python train.py --d_mlp=384 --attn_scale=0.177 --bias="all" --init_std_o=0.0104 --decay_fraction=0.62 --doc_mask=true --steps=7642
Each number is 500 + 25 x the weight over the matrix's rms, rounded and kept within 0 to 999. Layers, rows and columns count from 0. Numbers have three digits each.

# q: layer 6 attention query, 96x96, rms 0.156, rows 37-95, columns 48-95
# k: layer 6 attention key, 96x96, rms 0.134, rows 37-95, columns 48-95
# v: layer 6 attention value, 96x96, rms 0.174, rows 32-95, columns 48-95
# o: layer 6 attention output (transposed), 96x96, rms 0.158, rows 32-95, columns 48-95
# up: layer 6 MLP up, 384x96, rms 0.241, rows 0-5, columns 48-95
# down: layer 6 MLP down (transposed), 384x96, rms 0.158, rows 0-4, columns 48-95
q37:502497518476517525477540478492491477503498495491510499531527501532524486480519469478458507488547524511491509515501506480501525503514489539452495
k37:503502483494499524535482510500505532503448557483510498495479517510528488489492487518500509462510471487473486519513509518461507486449515513510534
q38:485513509501504554488480534522495520488506544510447486522494506514525499476487484480511505511515525512510470476503470508505518513488482482503537
k38:521499485458525488509457464500508545485467487520550486483525491509478490506484494497528542493516504493489507570503533510487482466505488515524496
q39:496492470492525441504493488489484458481489463489523480476526512492498490505528499503509504512513475472544512481461497553527481551477495470489501
k39:485506528508475483475520523514522432493548502469522493517510509530547437504482501512458496497557560476491524479519534476518496502506523511470480
q40:521526510473481469504485479474543438483511520464527477481505508493484479507492515495512491535503460497481493499469509525475494498510528483517502
k40:487486514495473465470515509506498465511578472491464505511504495508489467478516489504529491535536541487507502469509508485521492518558489508486439
q41:494495501502489507516495524510499529530500524520512495474495486490485517497489488501516499521480473520508505514506502510481527484545497489519493
k41:497494500481498497480512471506498482501500471479477508510520478527491474495500564476525488528449518498522492477489509475530493544536526483514509
q42:468491513489513499496483530526500539500501496564446544476467488455487513493474479498525514478497482495470513494500514521495504472487478528496530
k42:508512497499534512525404520503512516484433555515538457499509492519500508505491489460468511491518542508485507510502484513449489467510464473526529
q43:512514505494504495468498520489495465501501516502522477531501487487471497519512498541514502486497480515481512508493476514493533446541493534509478
k43:525495506485505500531490467521512512504464489479487521540496490509471517505479513490507525470513476481489502515519506501455500491507483519447443
q44:486494473507477528493510470515492514515497496465521493501470514496550496501486485520507477535497500520475476498496508477506486511512509501497507
k44:487525528455446500490528565483489493485506468484523517527492525466503497500553500505510464487442488515495497464520493514543489508499548491523527
q45:464493480502519540478516498535478518520496495476496505520478515527518494522494489519501497532496499561472500504517484480496492506517531514492495
k45:495509484501515500510466522486486535507455480482521495543503510497522488494486530493496466454470428483505488496512519514515508493446491482490525
q46:493495497505487546514520494530504515534504540494513511484466514462480531469492492525521481483494519534488481553506464489503528477524500533495481
k46:533503492514483506521468502511498526509458504486482480519499490505470521535518526503534487523389457490520515466537495484494502503504509467519539
q47:494516493469460510505510484489533482493501509473473492514528522535511484479495503490497482509514521472474472470482528489527464524469504505495540
k47:528533497496464508463490501521495515496582483499479511479499528486515495498507461530479526513626529512489510499499501480502517494498488549461461
q48:494504494530501478500496506506493486502512539485538500470504496497456501520492509512518493516502518507520515519495465509500523460534504485524450
k48:556485496505488458483557479520497496516465461500499508508500482493472478468497539520514486520478510456532519476494516486511499533548532499470450
q49:526494505493509530504494503505485502489507521525472505510516494502511504472498505461476479467506526472497491500508476487511504496489485506474539
k49:506499488506551496551471481492499555485461534520515492485490508493493515506503450502507544484524474513473515514512476511472520472484497509506495
q50:493480526484538504481541481488507550503481484503512538512471503490536492474500486521462488487506503520497514513477533471508505473507493562457471
k50:517495503524515560562505523492492515504432522518488505485488488493501540479509475517492503457467469521485508527521496515455526473452499494535520
q51:506456512516521522493521513503489505500494488523453513511514499527540496522515500490497465467512541483515509484513490501497508518476454528470536
k51:495488467501547517539473497501505549504447534505528470483466513505509521503476476510481516470527468511492517543509474521481528462459499526501515
q52:529522519488506523533504517470518536497496534497504524470526499490452498457523511467500508509483516500502496481509503482496489521504517447536505
k52:485498480501499490468520476499476486499571469488496528494513467514501511508490521469506501545545499492521470468479498476546496518529520494496497
q53:457499509450446548490503455531490489544505503520500491502522492543531502488507504499484468516496519477464458494532551438469472536456472470508523
k53:467517482479459535458475463498511501485561466483506519521540499468522484479459524485509480520478508470517478456461487520554487548529509498525562
q54:515492516504487565482505524523500595516504518528468502515483506505512516457482511461490516479509554494509464491530493457508527510480475484498513
k54:525505494478528476518488429473510523506468487495530489440528487482500513526508501490498502535459463489498491555490482513520472484470543495559547
q55:489520471491496530503502504527514576490504510495541501477478513489498536446466496496510505497492516527522470527510494485497520498511503491491479
k55:518533535508481498487500533503497481508485500491500481499529510499526471517502535489516468545418485494491516492499496487547484526505519450540523
q56:512515499503523527477498502494488482494492536503539513534567483506462514490502515469502554467503554538516519522532457485488522491509487491496496
k56:510481473503517497546525487486495543512434521464514496501494499493489515492473512493477504485475445464491460531469521512479516494484508495513497
q57:494503473492481515519495477503505506490492503508476511480499521497481497451521488489501513512513502485512497466482521507521456567471509482492541
k57:511513499496475500488475512503486452492574502513522473474492518501524475530518465507462497514574561500496509487494510481534489487491484506505517
q58:490508481502487463482478473499479492502511458481522481499475504465502475526521515515490491525493446498477487494475552511504479478469541502520476
k58:481500525505440481459510505482515434502569476507429523509520489478505481530540501501485490523491530508516503477481476493531487535521458480494501
q59:518520469515462496520516457491532440475503509482487496506542496536502487507490503499494496518506495478480495491501523487503478523496505499499511
k59:490504535472467500450507519510478493491560497492503514495493516490534504466487483521502488493570541498523516475487492485551482537523481501465468
q60:483531496473458431499476490494542492501499489465525470499468515473482476475513501528536493534498457510485540498470531534508455496503510492503466
k60:467501530529464483468516520508489431520575457521466512475498507501516485505534486528473468520547552501518515517496524518505503534536474492474478
q61:487474511529556451479500504515442504486488471525477518495481482489510535531475484498518498461512485509562529535498455539510546456477461521460491
k61:513483499524548520547496533497500525500402534523518484480491509533501509499494504511490520480464487531484540542522501513463528465468477506501504
q62:507497500481511509485481511502488517458499455527483499521510509512537489494491497461494488437517549476517503498506507511522476542459489507469524
k62:472527490528526478517469489490525517500481545502515466468481520521519485526484435499462537488538479500448507533519497515494514465455478520493507
q63:505478529509544505493553493470503495496495489495493506530503502533528506490505487468484496493536542509509507524529472483493506501477509544455498
k63:505475486512520531544495507501481527510438535492498482477466499499485518481508468521477514458510470511502509539511497510476536472465484506516507
v32:413528533534488485479489522494489502565488490504480472481479490467512482492524493502515504505503495504481502473478519470502467526474536520514533
o32:509502522452478512474528539501476480514496487487546500491471515484490483495461459506478496542482503503515509503502463473507511473518508509496479
v33:552515500531521493502495502483527502510493524458481504490474497511519491503483487484470528502500503508514488481497485518517495498509466509509499
o33:501493494489482483516524517501479487502512514520504511473484488511486470516478480520517496491514480458475485515527512520513500477513522501497519
v34:507477491493471514490495482510452498527497512489467496511505504507529508507525514508499504493505522479498476485459557474488513483494480522501521
o34:506486489505481481462485537518500509482508516507518490459471506491467527506480464527502523512507501479521478512499497476493507508508526519485468
v35:533438500483529508488552480502478509490512532541509506470531482512490532515515498516516476521508477506517493498487499505492509475510500494506488
o35:496503477525535513481465492476505518507474460485511516540516509509524508516561513502489507484492509490495479495501506502451494503494494486513497
v36:461539535463465516509495511509527494467500487520533498516564507538513501535474520475527481480492508517490507512543466483493534502501506503494482
o36:510504515540491499508519444477513457490516487485461496553533511487510495490512554501494474495487520512529510487490491488515495567501466509506508
v37:491495507542466509483471510513559500502492479507516475513496489494507484502483495537480493500486508504490509485529521494526504523504455502488478
o37:502503453469488482511510517503516533496513518490499523485501514493478507478483514503496470496509518502501508526506498512528475470495499498450514
v38:508506506510523500479504507495526485520489530491515489498506476486491477505513491495524531519494495500485489467493523532496477516468528506503520
o38:504500499481497467470493556494502532492493491520514539496493525490486518517486478493502495513510493497519493526511492470483487456524500475478498
v39:461517503512466522510496525497493494503493481483488483521467546460519496483508496493481473489496510474506516506532528482508504495522465495499489
o39:527480510483492517524528485502491501496514541481507479470496466472474491476475517489513494466514516496510509501493512532545522515482519548494488
v40:444560535482470513502510501517514486490504479487496519551528530497524503492500513523513465484492500459509528505537474482484540514487494489492499
o40:517482519534511503557513452506484462508517515514495472501482479501507499472489531510515488473512496542491528473480499509521488561496463519534495
v41:461535521499474513524502529488517521503505492493488498507518515487522492528498488473543486475511519524496470490507469467498487483488534499513519
o41:519510541490478500484540472495472450507526491469489491514499496494501465508471515509478501537478526483527503470485480477508527562513505530511502
v42:519475524492462491498485482519486495496515474530510489484507492486474489503496501493495482487501494487495516506509493503502508479510481491499470
o42:480514476510531543514488461477498506505492484483478517531531512496518499520517522492498476501498501551493521501500495524482490531489497497501497
v43:518495495484500509488504506514479506485499506507517506529528506489516496538480504516504444521495510503547524502515506508506512478492471501492498
o43:505510507492513464514495508490516489488502484512516482500511478510506532499510518476492484483524509488514482490518495499475470518503483524488511
v44:501504467479494517507514535491519525483489505465468514557501522521516520487488507515513472514492508503507484516491464514496515514499482511486527
o44:514491510513505442507479503533505483492531516525515448466470471529522515484492503515479527499500517468497480475489503468514499521497498517522506
v45:467494494498498510465502506498493495518493517476503481512521468485481479520496496488531524515491486525464464492473520503500495515457535504500534
o45:497520499480500483469486548495493526501509488513510519501484545492505515511476477498478494539491514496524495506511483464477475477525503477475484
v46:562473489493516496516501489490494488462505504530495526516488504530491499482469492477477477498508499463520504517519473518488542484512484486504480
o46:492501498532536499515490460496509499493493489494481487513527488508529493499520543479517499461511500500478496496497524535502476523490497518519504
v47:429538513527500490506498494477471521536500515481475488456470500477496518503516493492539512497500482526495507479454504498504457512477548508505515
o47:510485524481472510499510543527475481528492508487539493494450516491489472500469451549476522547487477499494513503484475479503526479507523501503506
v48:520546502514495509510490522486514483490500470495482527502490529493527487496455498465472501483510521462495506509515516519503477500530498490508478
o48:501473525505500503541530474504502439481504524494495491480494493480495483480511526468549485489514470521503508500509516544519518507480515531507526
v49:484512508501469512516486500512506453479501500487485529491515559485527485503492494478509490490508515473482498486518525496505494501504487501510512
o49:522465507533517482529506470494481473483517536484486502488502500469467484493490526512535482494531485540521514504485505521528512545507521520509507
v50:415524521522473483472491509502480496523489504496514452488499512454499468496504506494478528506495494504489492479504517460503488512474517496505518
o50:508505515447486510492507535475490512509499493505525521508500519469482498505467483489494479518492516507518510517506485512516487481504503491478466
v51:528499479477508511515511514478482476481500526497518509472508527518491487537484489488481454500509483474519496503516504513501547489521483485510498
o51:503481506558540499530481486513511523492496515504481509521488494488496492499520526502504494459531480526486510505516519542498484512480503498514506
v52:539470483508524512515502541483517504478497490493495525546490512470514501490531490482498508488506521513521513506533491491504461481504525500507520
o52:514514535464518487483536490495491487494510499480498480475525444507493470509488516444517512501510549445513470480486496495518521516503518518511504
v53:466514492473491518518509529515483463479515494474508523516510529509502501491467504498485490471496515487484502519536531503498526506505514503496513
o53:521467492542508500542485481528505516482509548511465476480493486472492521476500518528521497473507483532510513492478529497514505531472519501514502
v54:508464517523526488480527511503513517494502503538503490542520453487502510484508494500473455517507500518475469509513469471485502487484535497504507
o54:493531490446513511436506513477513505506491448486509492512524498515524506516499512468503518492490544474509489504509495478460475502506479500500482
v55:450548520508511497507515498476524496508489508496493482494488498458512504474506485499518497493498495516466485503514449479492488532474567494509525
o55:500501543483501490482512498509488469521508487484514501523482502491512460507472503489484506516486523514501516490464491486532507514514468508522492
v56:439548527525475526499495531500520457487497468531497495497514483508514515474493502506511544497494515496479502486538501471507481523519505496490505
o56:519448486523469514520529480496521502477514544484486509496487514457490483468472494525516478492483521502510503508483509499541515509483499508478505
v57:466531516535470498472489462484498500528492488510499449496508477475503479511490495480492532488511505493451471512471506438500461486482524485505507
o57:485497499456477531470508534482479490481499476495512515508503531472497486529469504482509480525481540500524501510532501516490496514485494518468460
v58:484491483537470506485479478529504494503504479526489508505471501498495509489486507510474512510499485485469495493488554503488506509505513485494488
o58:492500471466491533477483537498501514496509491500499493502519524480493521487488499502496501511500490517521507502478504497501484478508487532467502
v59:518537511529544474493486491457503519522500516496484467488481486478514475492475495459534532504504496511490483496477484522494474511472534490509512
o59:488504517444483501464511535493476483504484469511513497507493518522512486549471487499486514533483507476509508514513497480474495485517518497511488
v60:517502461473518498536496558487491478478505499484514579482483560492489487498460495465495480478497503477518522516521508553488513521540486483504524
o60:505483515539556483542502471514513482488503529497457480498509483493504490483526523462509500503514464533490514492497514530524516497496530494512528
v61:507515476494480500505496511513508519484496470459507516494487553509509506493509511563504508493491503510532503519498491510520491508496469498489477
o61:503492494527477460556462460527508481508521560511505498467487479511471504477519504530506500498509470502481501494475505514533522498498493491515513
v62:442525505526503501483470534500513530525493509492482468534495485477504494505494492485513524501506505510492499481492509495500504527480519498501526
o62:513513520445475485472536548495483493501502472512520490487485514509508520501457473507475510529475515475521503501508479456503485478515520516476494
v63:549459494475495515512505488513494474444505505482519517517506535516488512487516512518477494495506507497513492499516507506518510479494480511497511
o63:518485477544510479525458483505509550485501546514483510482513467490476520500520524523533502461519497492509486516482522514515498523481505477513491
q64:457493534497507501479511491505487480495494541492505499501507527517484480508511498507550492527505465480490488469466475476504517511538486493520508
k64:530521520481488465461501520476511512495562441463509477498510497513496494494511495469444531513581482511490520501519511484526474513517516544470477
q65:447497485493506547494501503550483526491499488462483491511446525456552483516480515554545458469498465520468471526541550507515489508445502512508487
k65:498514518488486516472481509491521501516609481496478516522520503495506517499513496509478508532477499507518513443468506504550466536528500477497523
q66:495491498519479539513479497519508528507516549498470503499460506479478529514475522500515503480482542488506468497520492458491494509481488481552522
k66:516500527465520494443459523473501511520596471511490499489520492488478497479513497474497509546520473509510503476450503496568493534548512470502517
q67:490510531439507475482520512472512483512486486512501488478524486533468473490544481515517512505524494516537537543451486507510499494523493516450435
k67:493488461542499500554522482527489500501390511493533505520492488511528510511498502522480482477458533494496512528553520498438538460466475525500487
q68:512502500521509479507502512491509499476492466584537526437526512495489532485534495500476531485511496482554481457505461459488510452493526520483519
k68:513486490506480524565506496517498502509404531478492493503479501504491518508488526517543490500404485515487507550531468518468504467476464483538506
q69:469503517452506422493530499481514511506494464468546492474534488499448458467563489522468523536495513506494510456451502508540516503523536488490460
k69:492496485477490495550503475483492480481403508502519494498482491476512500506506501549479499493438485487459491534556496519439523438461514551487482
q70:471513510452533478486502503460494488503510481477490485502511497514534479483522480487464501495520476502473493497494521486496497509502546516488514
k70:500498451545485498519554465525475485487458517490488488538494505500529491513470494510514485473543522474475499536516491491443520455467480527462507
q71:474511517515478541482516514497525505470497535537498491466500503502484522484474486490507498493505519517508484497496503476515492472532476490523474
k71:500491507453537481496430534492503546511511423514500489485513485473481494478563506513491519543452428497483496503526506530522490539517537494511511
q72:518537516491514503482477536440493469519496503509504515462536489548484501541475499445488532486508521478476508490522482497495534474532478494491545
k72:526494491533542518557532516516473515486403507511490478505489484490501510473501504481530494460495481500499487529522492483425509504476499523538500
q73:530481482487493513505466518489447507502506505556481492556539513529497541530505494483494483491521493481535472502520473501495492481484501507463501
k73:496490480534517521507500523539511511502426509485515495510497499525521517503439488496547501454515513515512511543523487502436504477469456528484519
q74:519534493474521448484473465471524506438503485504503519541536494533542478483527507533512497511521467474472483476471491467494472462495514536496545
k74:484499462532474485534546474526484474515491523477482501517486525519514504522445471481512505477565543478493531526539474521446509492487482505449439
q75:484529534500486536473514477475486463513504502442475488513499539515562473528492519516455479453502548480480441499501528476482476530479519509522513
k75:504503496511439529470538481536499494494632482483495490519514511466520461473482499491496478526551486500475512471457538474557490543498486505487475
q76:515477505478531493511486453472505504486509522477485519528471523487505511504526497484483461501517453493524479516475502514502464476461556515509506
k76:504472493546454487485560523552476475479531494522483511554495484492517492534468522499531473520526522499452528495528485494511502483509444487455503
q77:502519522516483479526508494488488480486490516470481508498485494491454498495487512510505523503476534470513512484475476522497520507527468476539484
k77:497505517450523495470469518470516490502584470503504486492516490491497467483532512491468503518483469519492487476480512494560477516530545495530504
q78:485515507515489464522502509502519517513493506554522551457521435514413531490531464511546537505494468512535561503469492492523519489536476487483469
k78:520498504519551536546495513484497517490351513494534500472469502502490534515529508505508535468425520502503475515536485512445535438501490496523491
q79:486496488484506527496517496501448483521500510460470469498482501531594484523475513471476478506499507499468506501528497522507503516492512482505522
k79:503487512525497475443493457470511470490579465525488512534510507473486481462488488486512487494529481488460495488481510451559464532511504476517509
q80:527488503520474540493521521496535452512495505490472482508448540506465488493508524486478503482495556484504512491505488513494539503535486503520503
k80:492496522464510486492466483473515506505560482531465490499531486504508490493504534497490486555475473502506488484470515470560488533492538510528472
q81:512492496481483479462466470508441505523498504517540484464487498482472487497500496480498542513493496488542539513471497521494523497532464498513501
k81:491488514487501483562517505463545465479418474522497509474507486490492491482532524493494494521494473481462454503506507474484493487502508470566557
q82:510490506478531453512499502443516478497509476484508505506499488499484494470521464487474513509519434487487508490485479518485498516505551520483547
k82:506503478552492502538538490530476477491415536513494493528489504516516498520458517487515498474526542507473508532507489510447516439463469510478475
q83:506486529488483448480509517497498478480493483549533543453548503566456492528561478491539540507516480506576576497525465499508503462535468505469494
k83:493491486512494504562508490499517504486374525511527501481486499490509524483477527510494500477478506490512500554539478513437515478470476513513471
q84:506478485525468506494506516540477503504512550539525518532494473496504510489464510534526501522503429495504511541529524503514535456532460503495446
k84:475497498478510486516470511502510521493464489511511503465512530518504510545558472504503521501522554469570499482503475507510497504468483506489522
q85:484499517473494510495508533497507480511500509552505522514516457474445488464523498490494549512496477508539505516483451491509518489490510483482443
k85:492488477512519502536487492503507520493391514506539498473506497510500528511511504513507479482442519493499510528533492506437510448476473515507501
q86:505482497486483536508497531482505487477496498529473484469507514522493491498524491474516519489503515513525524473492448512523518483518483492491526
k86:526495514516503459510507492499518523518450498511529506492491508508488523501465501493508513509603476519519507525532506468442514475486506560449460
q87:536509491499500554524480546507471496504507511518465520496513501486490536507449504433501523456506574532525479513525472498463480509490489476489536
k87:503534539510534500448497533527534569516520537489528459469508505510466502473469460458528514492603478528509529499489506469486494525538525511490494
q88:484494510492523442497529520494488487494495479492545493483534494514545465493518450489473524517517450511493518513486500541505520491509511518453474
k88:495496476519481511552505487520492496500389530500508490522480501495516501521482514526525484468490521497487509527544506508446505453464494537501493
q89:440510522488454509505503540504478508497497507539497522451471485487473488556496512527514494457499524516548515510563488525535531484490462498477481
k89:524463493487514534557453542514518539524454509503518519490492506454528550481537514512481537519348460499531491466478529514511505485479474474541546
q90:499491505512491480517497519502485514489503526544538538485514456486424538515498466499561519527498431506517535502502465515540532484520477493487500
k90:522494504482542491504503548468516521492372485495510499473479507508468544507522478498492556480532538500543494524561487540421502425494496497483496
q91:517473496543487528521496496519544512519498527473475493509465515481470521531495523485483491510481525525492499479502508466518495506490499462537514
k91:505496532463520490450471505480485511503601492511497516483519489486487478502524492477508503527529492484530482460463514510565507535541526518473520
q92:463483499524473536528535549513513523505509532525516513456473487434512493494447493471512512514494500533536480510489458528531536481509517484492496
k92:531481528438510472463423521506500550504502501509503470476506508489455518513576466521495547560575492502519533479503506472518482461523508530499503
q93:519472456496494490496474517507487531520490515471456495554491498491540472530462498479543525476506492505511544509524499558517537481482489495487526
k93:474504535467542542503507518509505476507538526534498501512507512500505533498489527488508541494492516483542452471477536473482485528500492460498505
q94:507486488534481530526532498515464505490508503503492494487490517474500483495489514477516530523475527496502522515523469533495496508498477469523498
k94:512499531448512495456477506469528481500578473522502497462534499496474487478508497486487491516530496484512492456468516482557476547522523475513523
q95:538505482508514504519481485505513515477495500492496515483470505475478518496461525507547495521475495484478486493500491511489512525511500485561507
k95:487498547480507484455493517465505482500584476502484498480531494494475498495524504484479518515508492523516484475471502505558467514533528454530512
v64:522499488469490513508495491529478490491508501459507521493511480488500475549514498528452532507499506497448493489503519480508518487454501518499521
o64:527502504529465440484489507525502539497492539502503498478501549512486508499453467506518515488500525502515466518472512511495482481521507501523500
v65:463554501475518511532528498520507484471493504441503545483481487513493526436508497506499564509505519481475529489496486494501522524462508502496546
o65:506455513548503451473515464486501534497481520529516509488470515537515473499467498509495494482507511512499512484456528487557498493491491462545478
v66:508531548500478485498510484511524522485495505516524511513515454559488504517493515478510493504494516508527518502519447510493499485510467492503468
o66:502520492521525476497489481465490452510530467483490484543508530527529475507510502513488487514499487496491502484514484491501469540513487473502515
v67:490451488517489509495476519481523477501496469491502503511498499483525489519486509497460465482513489485467476460551531476509499519515498496491516
o67:503518501475473504488500518528516528505499518512490481456516497478477528467490503471510497510472498476537482542480530497498478461494536541470531
v68:483507502517513504510477534463494499485499475535473493491524470497465508512498508458499490476512512506485475483501543447504491491515519504499518
o68:519514503475466561476530476522513487499496480479504513483515496492456503487516530487510489519491510462513491513487525499490483522524522528496468
v69:484478503511497492472523473480512518490516501489502495522499545454519476541493496490457495495496511532491492517515503498495494460475508488516494
o69:503526483486536497524483524510492506496499475474522469525511498475525501501502521520499514494510531493496493480504475499462517513488521523508498
v70:517481485462464491500489486485451495518495528476537469477506486480475493514528490490550519545510461465501495469479465515495512514473468511511501
o70:508505495492534521479463519494504540485490482502490552523499558487513503504523469466505487516494466530465505525512488505464466466510501460506471
v71:503518474488479482499505493503504509509500536480502502490493498503494497448498484504488533534496477513476519493489495546500514539489503500504508
o71:500484502515515465501470489471495526507489515539494507503492517521500485500507509487523509473508477536477519493499518488498492507475492451525487
v72:459478517526539475505513512454492551464503508544468515482499537494495514484501501477530527489510461550512479506491490483511455477479566504510506
o72:512496505470504562472490500499490500494499492441531512505521483468491486480522522532490507529523541456492500512473526493490514524505557507530471
v73:540551504511525488494521516525545505493500490524503527519506513506476511460488508479530534490494512512528523537491489540503490490519492486501509
o73:486491495516522481528538475487481465507514460491488487533497474524535474508508535525499495494510513511489520436530482490514528527490483471516480
v74:480480485502499501499504527483510490475505520472466511481491548476527514513533487526544490487499493505487490510493497493510439495444502527511553
o74:509479531485498474477501507544488525482488508471514501465481475481479481502471495556482503528516547453486493516478515492494542492492555481528460
v75:575480505510481494473484465515557497550504482510517500536510419525527495567482523548453446489494511493508523484509538500492512521542469497492441
o75:529538471508444467566477517489498439533511537520484492494497535541480524497522466484507505468476440506520470522529479523451470474522456527444573
v76:449515473549514500514513483454550506474496479473517536472491461492496523472476494478435500499499490530485475490497516505507499538517513499493501
o76:506497495492525496489526483484512542515487489541515482479464503516504490474470510463523489489497495512508542480506568502507479489455510478500499
v77:495486500510470506479479506498454538527501493526520457507514492480511483518483499512487486509507471508465462487492526496504499494530525487498471
o77:517522464476476551476461536504535472485508533506485517501533522472486537484549500459522495516486465506505490539498501532459472501515495540466508
v78:464506452494493498484491477518459509529490508476506474479480555480519494457487485524517483506501487494484478509466523525501501527491520517507498
o78:479468504492516495483480532526521527494502533532499509488487476482490492493492484478505508517512501545470532495485490495513530493477492486504476
v79:518434474528491507485478509497490479529497458503490484551476554471530466521497487507468461479503518473499472491519542501509492503531493493496479
o79:487526509452497527526529523533511511500501518493504484469498452465483533487509514461506506507488484498528506513500489513508527465492505549451545
v80:524478509515489514474471519510529509500498474499500499526499514470526494541479504548488448489483505495529495490508546508494485504528469498480475
o80:477522485473472507554513531517495464498510514503496488475501470493506523504522495515493498513474484492511494508529478522501516459498486532457535
v81:543449473511480466503497481470559514495520492486469538544521515500532451579515496534438526487499468560498503486514504525507447518469540506504509
o81:552531519489469468568484493525472466513504511452515495463511500508463498503498507530532539482501518449499455499496514506463513496496550502527513
v82:513503520492481479521508505483484492511508515562507513521523412501477538496485511475495478508505494473496515499495490486478553476507486496498472
o82:532522473510521512461506500470512493488484492492501484526518552536524501500502491468489488484491493503504482501533517503450450518527482543499492
v83:478465549493502526473495510460507514486506522514488480505491487464519497515519504549511496481505493518484484475500541475503502489486533497502504
o83:522513474487464539481458556506512502485478540474502524493522537465497517497546498519468486522498492466513468550474502505452483482521531549488500
v84:530563512452487510500512515546511477453494525487458524483526477551515505474497508511538530507496515489478528509484512501496514481463495518504512
o84:500470500559471459480498480496482484507519500502490494505509510518496487521468492551497500490528542481512474481486495490526514525524482485528462
v85:541514465482502501497469497524495459512501489485461496512494479506512461524525497547476513499493530495471518492500551498500498523494499504492525
o85:511482509517427463528494494531488483512502549519485516458494495511456508509474479505519524492501504484535472515482486510522505486509490503490496
v86:479509502492512512484459516487424495539489476507495467464464488497489502468503490495544475490505497460507486498477524481484500518534468492495496
o86:480478498476490556471504510514538502500498526532489521486482483471476497487523489448500479540495441526492545533500501514520493477521495503462493
v87:527543508475516529502519538538511469452497474501492531492557547504491491517484517500497515496473542499507500530503514499514519460497490506485510
o87:463486504541470477531538474503480489502514470497496482517516467504517513519472493557523505484500570504533469441508474503546530505525460506524465
v88:534514479463482515517527495506537469465502509517502527445521549509472498478502514472478516526503517492485523523511472518502514477485515485496530
o88:498488520539520470497503466475478534506497458506498477521521479502512507517476511531529514465524558486506477467494498476508531510497494488528458
v89:495476454539513498481462561510462495545496507519486459528478530452502467447475493478518472528515493495489469489458555506502505523553510490502465
o89:468498493456507549491507538523519511489490524512464510489515465462471528481535527435501497512493466529518518527500497509479523496489496533475519
v90:466541527488541506513521493485561490459502494505481486449515516499495543479509520521528472464496512511497550525493487476508486485499508510501517
o90:514480504531483502497504485497484495498479492487533504508497481527512478510483490568464498486519550501489499488499493475519528527484493490530461
v91:566454429502479495498497517524554461512506492469487536512528514481504442567493499528456513503494512526486491529506521543496472517498498503497490
o91:515529523512479425574534475524468506507516497496491474473483467511467509514450495488544541467498544493517476473524505522493546470482500486500502
v92:508518480533504483513492472526492497534498468492519518529473528511518490463464494461466490491495509445522521493513469519484501526522458484493470
o92:473499516482524487526535474488504503518520485527503478495479472515514486490483534455505508496494472551500539474501494504546519483477473493482549
v93:477499544528495519498514517531507539497495486514531472540514478503528501538460515514462459480497520505500496479525502489505499499516508493490459
o93:496521476505478493514483524483510453500517516495489501495515514509519517505515497502479487503477497488532473516491483511495470509499480531476558
v94:559421504526506468515494485467472509525508510579484485551512465505498504548499498460504461489510461479569467472501465467497470469494490500516451
o94:525554520450527540468512513508504473497523460430495518511511535505498479487525514464494500524496494485472499516515512491440471528505529552480516
v95:520476496474420539495482497531473473532495505452554499480497496510479493523479496534494506529495503491482505484496497527492537522497459482487492
o95:485512503499507444516478508488508527503502500555462506502485545503513530527504455472508491494467449530491504503505476497512494453527469473467541
up0:503524528487512494502523503448511467531457492440485480501483526473518476479547511491469465529475527494521514541501508511466490520485544493503525
down0:556460483478517487478498490549494482458494476508505524529512488476516505492496486528466528516509520497466459509471509522495525501480516497525504
up1:506529505503516521500497519446505492460507468476473507513494493511530557455495509514499551544518472530489483498522482520507495516535504522499514
down1:513489483478454519498484476504486476506502533521512533480444527481520566561497529496495465459526525491481511531532477530508478493446501481468545
up2:486473535495477502483493486522493486548477528475510482470539462521472464486515506483485543546509530534473510472527503453501534529473500500506459
down2:460484441515430480542482513524531525501501563449477525505506509483478537535498502549462498519511497470485500509546554509504492467516473532506458
up3:478430507521552447517501500485544481494460530547514457498515488483547514506462479436505494461523488544542533482534536547472528518507501504495499
down3:502508503516506509477465497474480434488485526523487483519504512509525461503475535538455522505511484491489464504506554478496470512478552523536469
up4:490502501460456496471562473509509519496445516505507483508520528557528505496509501521486514483485531525469525497530477483482500488527510517474516
down4:509482503513485488512507526458466514497460525553512480522483510500513489496534552491512484497414456506526487502511524505522485502503510494515466
up5:523466510520518441509522448456526437472488494506517511508573467507476514515533500444514519515503477484490466481502518491477504503495479490510485